{"d_model": 128, "head_dim": 32, "norm_eps": 1e-05, "rope_base": 10000.0, "init_std_qkv": 0.0442, "init_std_o": 0.0, "optimizer": "muon", "lr": 0.00428, "lr_mult_up": 0.848, "seq_len": 256, "doc_mask": true}
Each number is 128 + 24 x the weight over its row's rms, rounded and kept within 0 to 255. Layers, rows and columns count from 0. Numbers have three digits each. The size before them is the row's rms in percent of the matrix's.

# down: layer 9 MLP down (transposed), 320x128, rms 0.0774, rows 115-145, columns 0-63
# gate: layer 9 MLP gate, 320x128, rms 0.0764, rows 116-146, columns 0-63
# up: layer 9 MLP up, 320x128, rms 0.0798, rows 116-146, columns 0-63
down115 094:150154167177124122105127121162113106113131133124172149119155116127123109097149130111137102126127114097093148133107104075146134142118099155115140139145060127092133142205150145095158148117127144
gate116 104:114158113153143128108179180144139098119152117121142114107121138120113117136104154164148158138116129139081144139132146107152092147103158152156118108131117123114140126160157107117085129200155181
up116 110:116178103150125170149119122124119109144165118111101152144147096093095141144115168126159165116125126101106139122115137176109084156120119128099126119128152140142098126130081159131165160117098133
down116 104:129127129134106105147123139131098114123132134123148122135147160164117203156140142137093141146171121153146122106138101157136095170128143121126112135125120112105131141085144110088134158143100122
gate117 097:111189141142148150127133141110126163118125135138138153142150131154161149145155122151104136126151195096121133113152116132178136124138146095164115172124157109135098146086147155107108125125160102
up117 101:139067130174130133157156103095169137156124105133056093145147109144126140109072143113144143130106103097165160146093156117087136153111117107134105149139115126119155102149160142149141127103092105
down117 098:129119142119138165122131139128127119145163109072102168149082090131093155112094129122122107123103081157101111112176101119126094125124143106119093139115156115118093129122127116142088189095099107
gate118 091:139152127117130154152145111119134100123105101108137110136130146163127145157145140109146145132100125112111151108137153093116114132184157152152138136166130104141069116082143132115120124126081140
up118 098:133164145152131141119171131166122140123147119134126105095123103141145124184151101135106123172118115118106134125125107139148176148185140122079101085149164158129088145120106125155110147109122122
down118 096:129119144129125091156114151138094057124107132168131146148144094076147163124104112123135129121146117143165168148102158115146102136132128144160119133117149069106134134112157114130132132100101160
gate119 095:138146137116148127157100111165152097115116154105131122087129073091105165113150096121175126108102082127096120114137124158123125102146123098121152105139113096122107121133155175152195128119112078
up119 096:139123096115103163082126170090155108122096132091120131112158175139138102155133136100130102097101132119131142140121142154104090141179102107119189197137117137098123183123148121153120174115111149
down119 096:104151157195099084085116141148088108148146093159153089083147106132125127149121109145138121161133118128132103101149112156105163107133122110146142095114125102138137105052103078108104129120151119
gate120 098:152106151141101152132118106125102127119196138090126125163127139167126109122167091153118138169116156125065140124143151114145141143121130122163118126107097103133149115155143143103138135184127145
up120 094:167115116132137112108090152118113121130182159169147115146119146134096123142113138134131153156091119120127114106151133175154118151104103136076122150150123125152140180128146132095133172151096103
down120 089:104140134114113144153147129134123109094163103126070090106108090158118167115107152141121067151109109139128140114147145140125153101124116118124112103149121133111155094050122158148157130051129102
gate121 104:125168140104161151126109152133127126075133134124113140154164136147080122126125072139052167124178107168154142089141114115154142129161093098125096181114113122112116155125125109142102122168096127
up121 101:097113142148141118132127088181147122158131135082088165135082139129139103118129183135168118125116144148114139142081121124142106117158136096133115103114134129108124118158119166130164129120123129
down121 095:127148076116132126168134097105117133103149125136169131138145114149082109137110105166094116140130101122119150124119116109162160110143077111131127138162120122115114122104114139162086152110108142
gate122 098:126162177118157128069139091082099101120143109112170113137151122133155152107113127155098135126112149097105141137114108150109172152172148146108089094142083150133134145142162112157102135133161116
up122 101:102133145118114128108128119091116118176138140153136145128122150105151162121097133143069105113119088135086138131091142108139130138132132111119165073171152132130140125162144109124143159160116105
down122 100:098104176127107136132095122170141102118147164123136091074142149126155109098158130152094116107146075136136104130166093118152132147147114138140113146118128166138147105145131099075108169174138163
gate123 107:175145102070084085142133087095154085131121143148112111122148074189132140152119156129118128138147119191146108121140138135142149137130166140154125096126139132099099164133122147143170121103120135
up123 108:108110150114107107149087134106116154131129170124131121106118105119109142122128156131141119165174112120186171132154100124157110148150124135117103152139113150110076151102100107112139121148139157
down123 103:087146130114151137124089093188111157151129123093117129177101115152121161131144192119147135151132144108148143083123127147081106098130098105109123074117109119121123100144186113146110115101127146
gate124 098:124088102120107117131160135124123135133112137124098152154107141111132110093101116107140081129181119132131147089109112139195131124087129074120122141092119112129102144111121125132122156077127146
up124 100:143114115147088106173132081134149134168107129115153140086155123110157105103165146093101100125121126130101096134088120130116183105128083142115169141114137139129132108158125117115099176128127136
down124 098:144116137099117174089100150158099112105132135107126149124121124109135120060114126151205118127114137157152104143112125140117135097110122114128126117164151127167136104093116131116131098107145113
gate125 099:129130155119115110099113115083122114126122109153162065088136125081122146142149114077142102142116134100141134139139113114124144145148127121067091164106135112152135145113151124108142126189105127
up125 100:097117098148140148180132148101145165144126139165173103134145137116108113122162147120114145108166117162129090174124181154139141102130088129118160114091153119100137119129090135153149134125149076
down125 092:100096141155124118104088089109159123143116135083114120123158158107088154176145115162123110103120164152115102119157148135137172121155144140144143134142164147126184122084154113137152139095129167
gate126 108:106120140106106144163124138150146141131077098131136168115117095127170103126117122151147092128136181134125120127117096078105146103103132133135137148163118101141119141098113107139116137140084093
up126 101:136114121131107104166148107104116092158170169131135128106139176147099124108163105132099120099133127132200145103120127130182132153152106151109082156126176119141162119096130119154168083138169126
down126 103:096147128135142153121139079126134143177146109149117124140132130151096142117147091116156116144112159107096117108153124103158101087151155133113119089163120104115105160167082127100126143145086135
gate127 104:138170174109153100122119159106118128157071148148119140092182114124089147154086139150135088110130151153109136135110143123178123111159170140157092121112105130110081136077158126124169136143183106
up127 099:096092105132115140160117106156141099147176105140131111132096158138107144146116138131100122138122121133170146119129114131105131156137067114118136151058137115167150116107097119124112122119095139
down127 098:112098130107124126142139104163137160130097106118117143153141126126146095128120130113133114120127155159147122102092139124096146121125113129127092142162161100064092144121159144149111137175145139
gate128 096:154122122115120152126135079130109156100126136113147131160149146123142146169133152162145171141109127138154134095108117125120154180105151133105137103144138119082089144127086167173114160185108147
up128 099:103167137141136084133148135111118108105140112115163124143105104131109120126110118137131143134148122135128119086086155057163115071147119158111126124090168126104136131163093134102141110155136109
down128 095:143110118131114161113165155125125091101090141189104145101089116130128118141125093148092109126125090089092121130151116131122148116129093110127089129129106131120135172127140111123158087125132125
gate129 105:129147118129167094147150103152098200126136137115116159130150129111111103108140164136071137129083129109105145148138174126113105146105162114134137098145096147144141153171083103171115102162147130
up129 102:135086115134118156117110151105147104132142103115102166097156129120098132107141139145144083123123171127137123106160159163116171127183122116155113164115106107105132087131163112108162122179150124
down129 108:130150094106182127094146112120097116141125168146104116140136112114094107137123092139139159137096109130163097122101118112097144112086167133137119127105150130125120094132093135100093135086139104
gate130 093:147136153154122134157118110145039132124115154096155099117168115156126143137129117175140123161125130140151138108097146067091108153140109157090125122131125145121103135150127117093138103083167111
up130 102:113125116078101143135145102127111130159124122134118104126138142126124132121116126111141085129125135170080149139108117116117106123102137117141133091119131164149088131074176189132130136113127085
down130 100:170118134132147157173128148138134140096142158150090155170102157111121143117117114158171114096157149089153141148143111095166105129151126158137145126151148173158173156150153118135150139134137115
gate131 105:132146139143133113139131104082126160124110135140176158193139117139117110134099181102104099116127124116150115113119117180123138135097141139138123119122147088164107145174117127102124142116119128
up131 105:150113159163136129140099092119148162147093154093106116090141079179162169137124112164165119116155118155189085118175119100122153149133102145141120124150147138138126120110127130136087134120128121
down131 103:147127114090094164150088149118129140132115103151104107114111147128128107142114118155133107152127111116119148129074139088103111141135127141105112137080180124093102102171144153148098141097136121
gate132 104:118153101133141130126143161174136158129085152126105124126155124095095167095137152096135106169141171119142169096116100138129132137128164141136141158127128184137156142143101139122116147119105169
up132 101:134126098141127112130076108087134163078143080137118130134125148096120134116152115140139172147082129124136145100158110139158142172168082179141102152131087106178120125100112097083141119171086128
down132 104:120120128123120189154157148112110126103121123084164155111138100139123095115157134144113111110156094129105108122102133136155128195144102155117152123134096153153092127120156125113136117163121127
gate133 099:103129098158173104141192142116177196133156133087100130136109151110154135188137123162149124046094150114169114081085109134116118124127121159121150145168141137140150146110114107158146132153116148
up133 091:128101176140121144110152133137089121150126103130110134131140159088160146142089147124154168108143099126118108157118097134153172087147151092125117121105121151158132117134135148100113125112145148
down133 099:145118114137154164115113104180164111133130147099102147140122105133155130135122133083131127137108153138133165125164096092116154143061075122126122099132114142142104131143116149179145107114150125
gate134 098:102120125140158121111129117183112134131123111126153097145150109123092119147149132116118121138130129115109112115127162169159132113121182144144097130122153141089122097103113161109148139125137140
up134 099:148148141141114117118176097156127126134123121098168143145090131165137134146156131124160120179106141164134105152102154108163107126108142119125121125111093169110130148074155150148125105088140149
down134 105:151138127165105113165095152111126099086107163143141116114120145136127112145148082136083123101136125119150093145125122148125127136119101123068149108165138108157114126124119149139103128120179128
gate135 103:165127137145105111160136125182135120147183153132145106100121109086092101099187122108152115133164146182106119108101105128132151128125172112139149133147085155111113141143134138126138124135111114
up135 103:112155104123110122112124140093125150122107081140110177137141113156130137136152123121165102158068155136150157111144085162132104113079133121131099091105181127129155112112122116180130143142092074
down135 102:121146197138156088117114142182125090167101119141134111164121140112137137117118122109156123154123100112137133132124128120118112112143122163100164144100101143145137137114113138133119125137145117
gate136 102:137184166126134131115138140143139151089103105173135130129137123141161092147096154192126139114089088158114083149150120101185105126136119155147116143163138116181115108149100114128129142138157107
up136 101:120103091158110114082111135097174108115154129105126149169128146124110120125186091100130150141133103109137105142108132177097118146122163115135123170117108154119108114126114128111155143113135111
down136 102:158137161100113138072135136143132145135161099148136129141111127133126058089114136109109109123088119177132136120128106127072110087130102117143105090138120122115095106136154127110113110148120138
gate137 101:161093134095113161111141121158107157144091147139126132130087110136135119185134166121117156120129155134101128121127160139168124133109111162066152150123185125109145079163179142122139159147129121
up137 100:105148139110105083070144140092121149166089112138093125134126147156121112161121129182121141112075179128120135126137150109154138133150138144093122142115116113102124109111137141130153139123108084
down137 100:100159132149184122129127125113139121098124140120179114173112104123128123131129145120158131150159113163113136142175096083108132134163144150151128126155135157139141110127111177133078114085165145
gate138 105:134143120159105095139114168185167116146130126155116144164169106125163128165111149138139122127114126132143138114175139138087122131112107140105093163129135097104116190127110146180144098112110135
up138 099:146144112128124142128122131103135092122088091120159114091073131128115153107151154102149093161140126088182160115124143147159111131161113122135128131147126168125128084162083138136120123121174143
down138 097:101148152159114154099130112126090185108114116128133141125087135148138108123130092157096159120131161142111114117138112140079151139129131094081107146109142128140170092154142153093102124104122138
gate139 092:199128115124104133109114102093181124121108139130085093153122118115104109152111172092102127098118166107109147119143127097118105126116135135081152156132108123159120097144099084132126144141159153
up139 092:145136141101147134110135149159126092154166117117107159132123135110109091145109068190160121182105107149108124124123087124120140092111119106139151151138098159155109138119133189109129120093128127
down139 087:109154124153136101162075108112103140168188136070112170117092119118164147110115136128140133117163104157142103116095135130110138105160111157132157157124146151107123142116100137151100151137135152
gate140 103:123105136134100127123074129075135102173135139137101121127090139076152112090145113142118123144093110127134139130109111104154135071136115155097132101125131134118125112157157122077114142110139125
up140 109:146101173074108137149120128120120122129141123137117093132118087105128138118114151154118123145153118124116150150112120128151159105154105156133128186148118135080132119100172111118079130142113149
down140 105:104110138124090142123126152119105116141119126121165151147158116087118097142131155154147126092119115114129141114152117121111145145137110159159160074119151145127150142116097155144101142123137109
gate141 107:144109144131129090129161126132153134170153123128170113168131170113113096161158140114126105138116192127148140100124116124120132129093125154110131163139119133134117166144143123129110076149135119
up141 102:155128090157137127111160172143156149161106123144127127143099118131147118176115096145173115104110121142083136140148163142140150108121149134096159125100139120154125105110126145124111153114096167
down141 102:145104134152108133146134101169129112125132130116129138140109118113114133134171116119101145087104108141162142113149077105112121114146163125135079150101124108113140173123114152144138111140133110
gate142 099:120142156114154139110098102153155130121201116103124183123123126145094128140140107144145160116166103128107113143072096163136090135123116130124148113178124130126120127137069113151138114091146110
up142 097:108130136145112123121168142140100097122112196136141121124116084082150141118092098114079148159159120135108136069136122107141145119125147076151099130141124145100143133148089119104127149158141137
down142 100:115151117095098100159103105163128118134142159116130111168098129149087156191157144121128134126109112123109148149107130127159094092125128130160117138078148146131090103153169120109154114147109116
gate143 098:134136136147139157099128091093138114126144114132074156139053155117139130131158146121134137155178123132128123109141144092147101129132089130128134139114153103132133140163100089104125127134153087
up143 099:120153108166150148108110116118115152119137104124142131121128142110108114117138134103149105122130130157204118109169157104140124105136127137109100124139150094126144134092134131136102147121137111
down143 099:119147109140134132132111124114154140110154162157115092101091105152147140143131160128149112073099110126121135118166156129131140096114165083140114122115185190155096106159129101186118106149137134
gate144 106:141104147134186138142156097162156132120128154156156161144150105112108097159147138078090131125136132105131143120108167174126140086131153166107132114111127113137174155095126167151114134142157116
up144 102:126151104129147135155154190120164107131108118133103151156131156173145109122076124131144090104104119114128106137128132133139150112143134109105162145128113135115107141137099146137130151120142130
down144 105:169135144113126165090085101132090158107123165099126127127146091101084100126131136125166147109167150127160129149109128126146115163113099206145138109110124141147110124117114102115123133120120136
gate145 104:170131142132100141172154111093125141154107138128170153144130144167139117158148114090159135147110116185123149131126114155129160134109129122140170164137165105140137103101184136151100140165134132
up145 103:143072135104133135117153150139112121153110120112189123125186150180133116133166082133137167144109116133153155138126134153107137102152120121120109164152160148141111098112193108108111109155151144
down145 106:134139108139139143109130119130111107088167135136135120140144134123149108123105131157149088147133125149081134147162089093133120140109173131153115133088060152139093125107119150126162136087138152
gate146 101:141133127146147100138140134097090120131146121173081093119097116158134151125165103103166139106087130158120159143129095095117153156113119119102126109143144089099131098114122109147099063151090119
up146 104:120127120127151145103159070112082114136165160111138072103133109134123120145124152147151099125111108136139113128141176160117118101064144108108079109141131109168114099133103145136109119153116166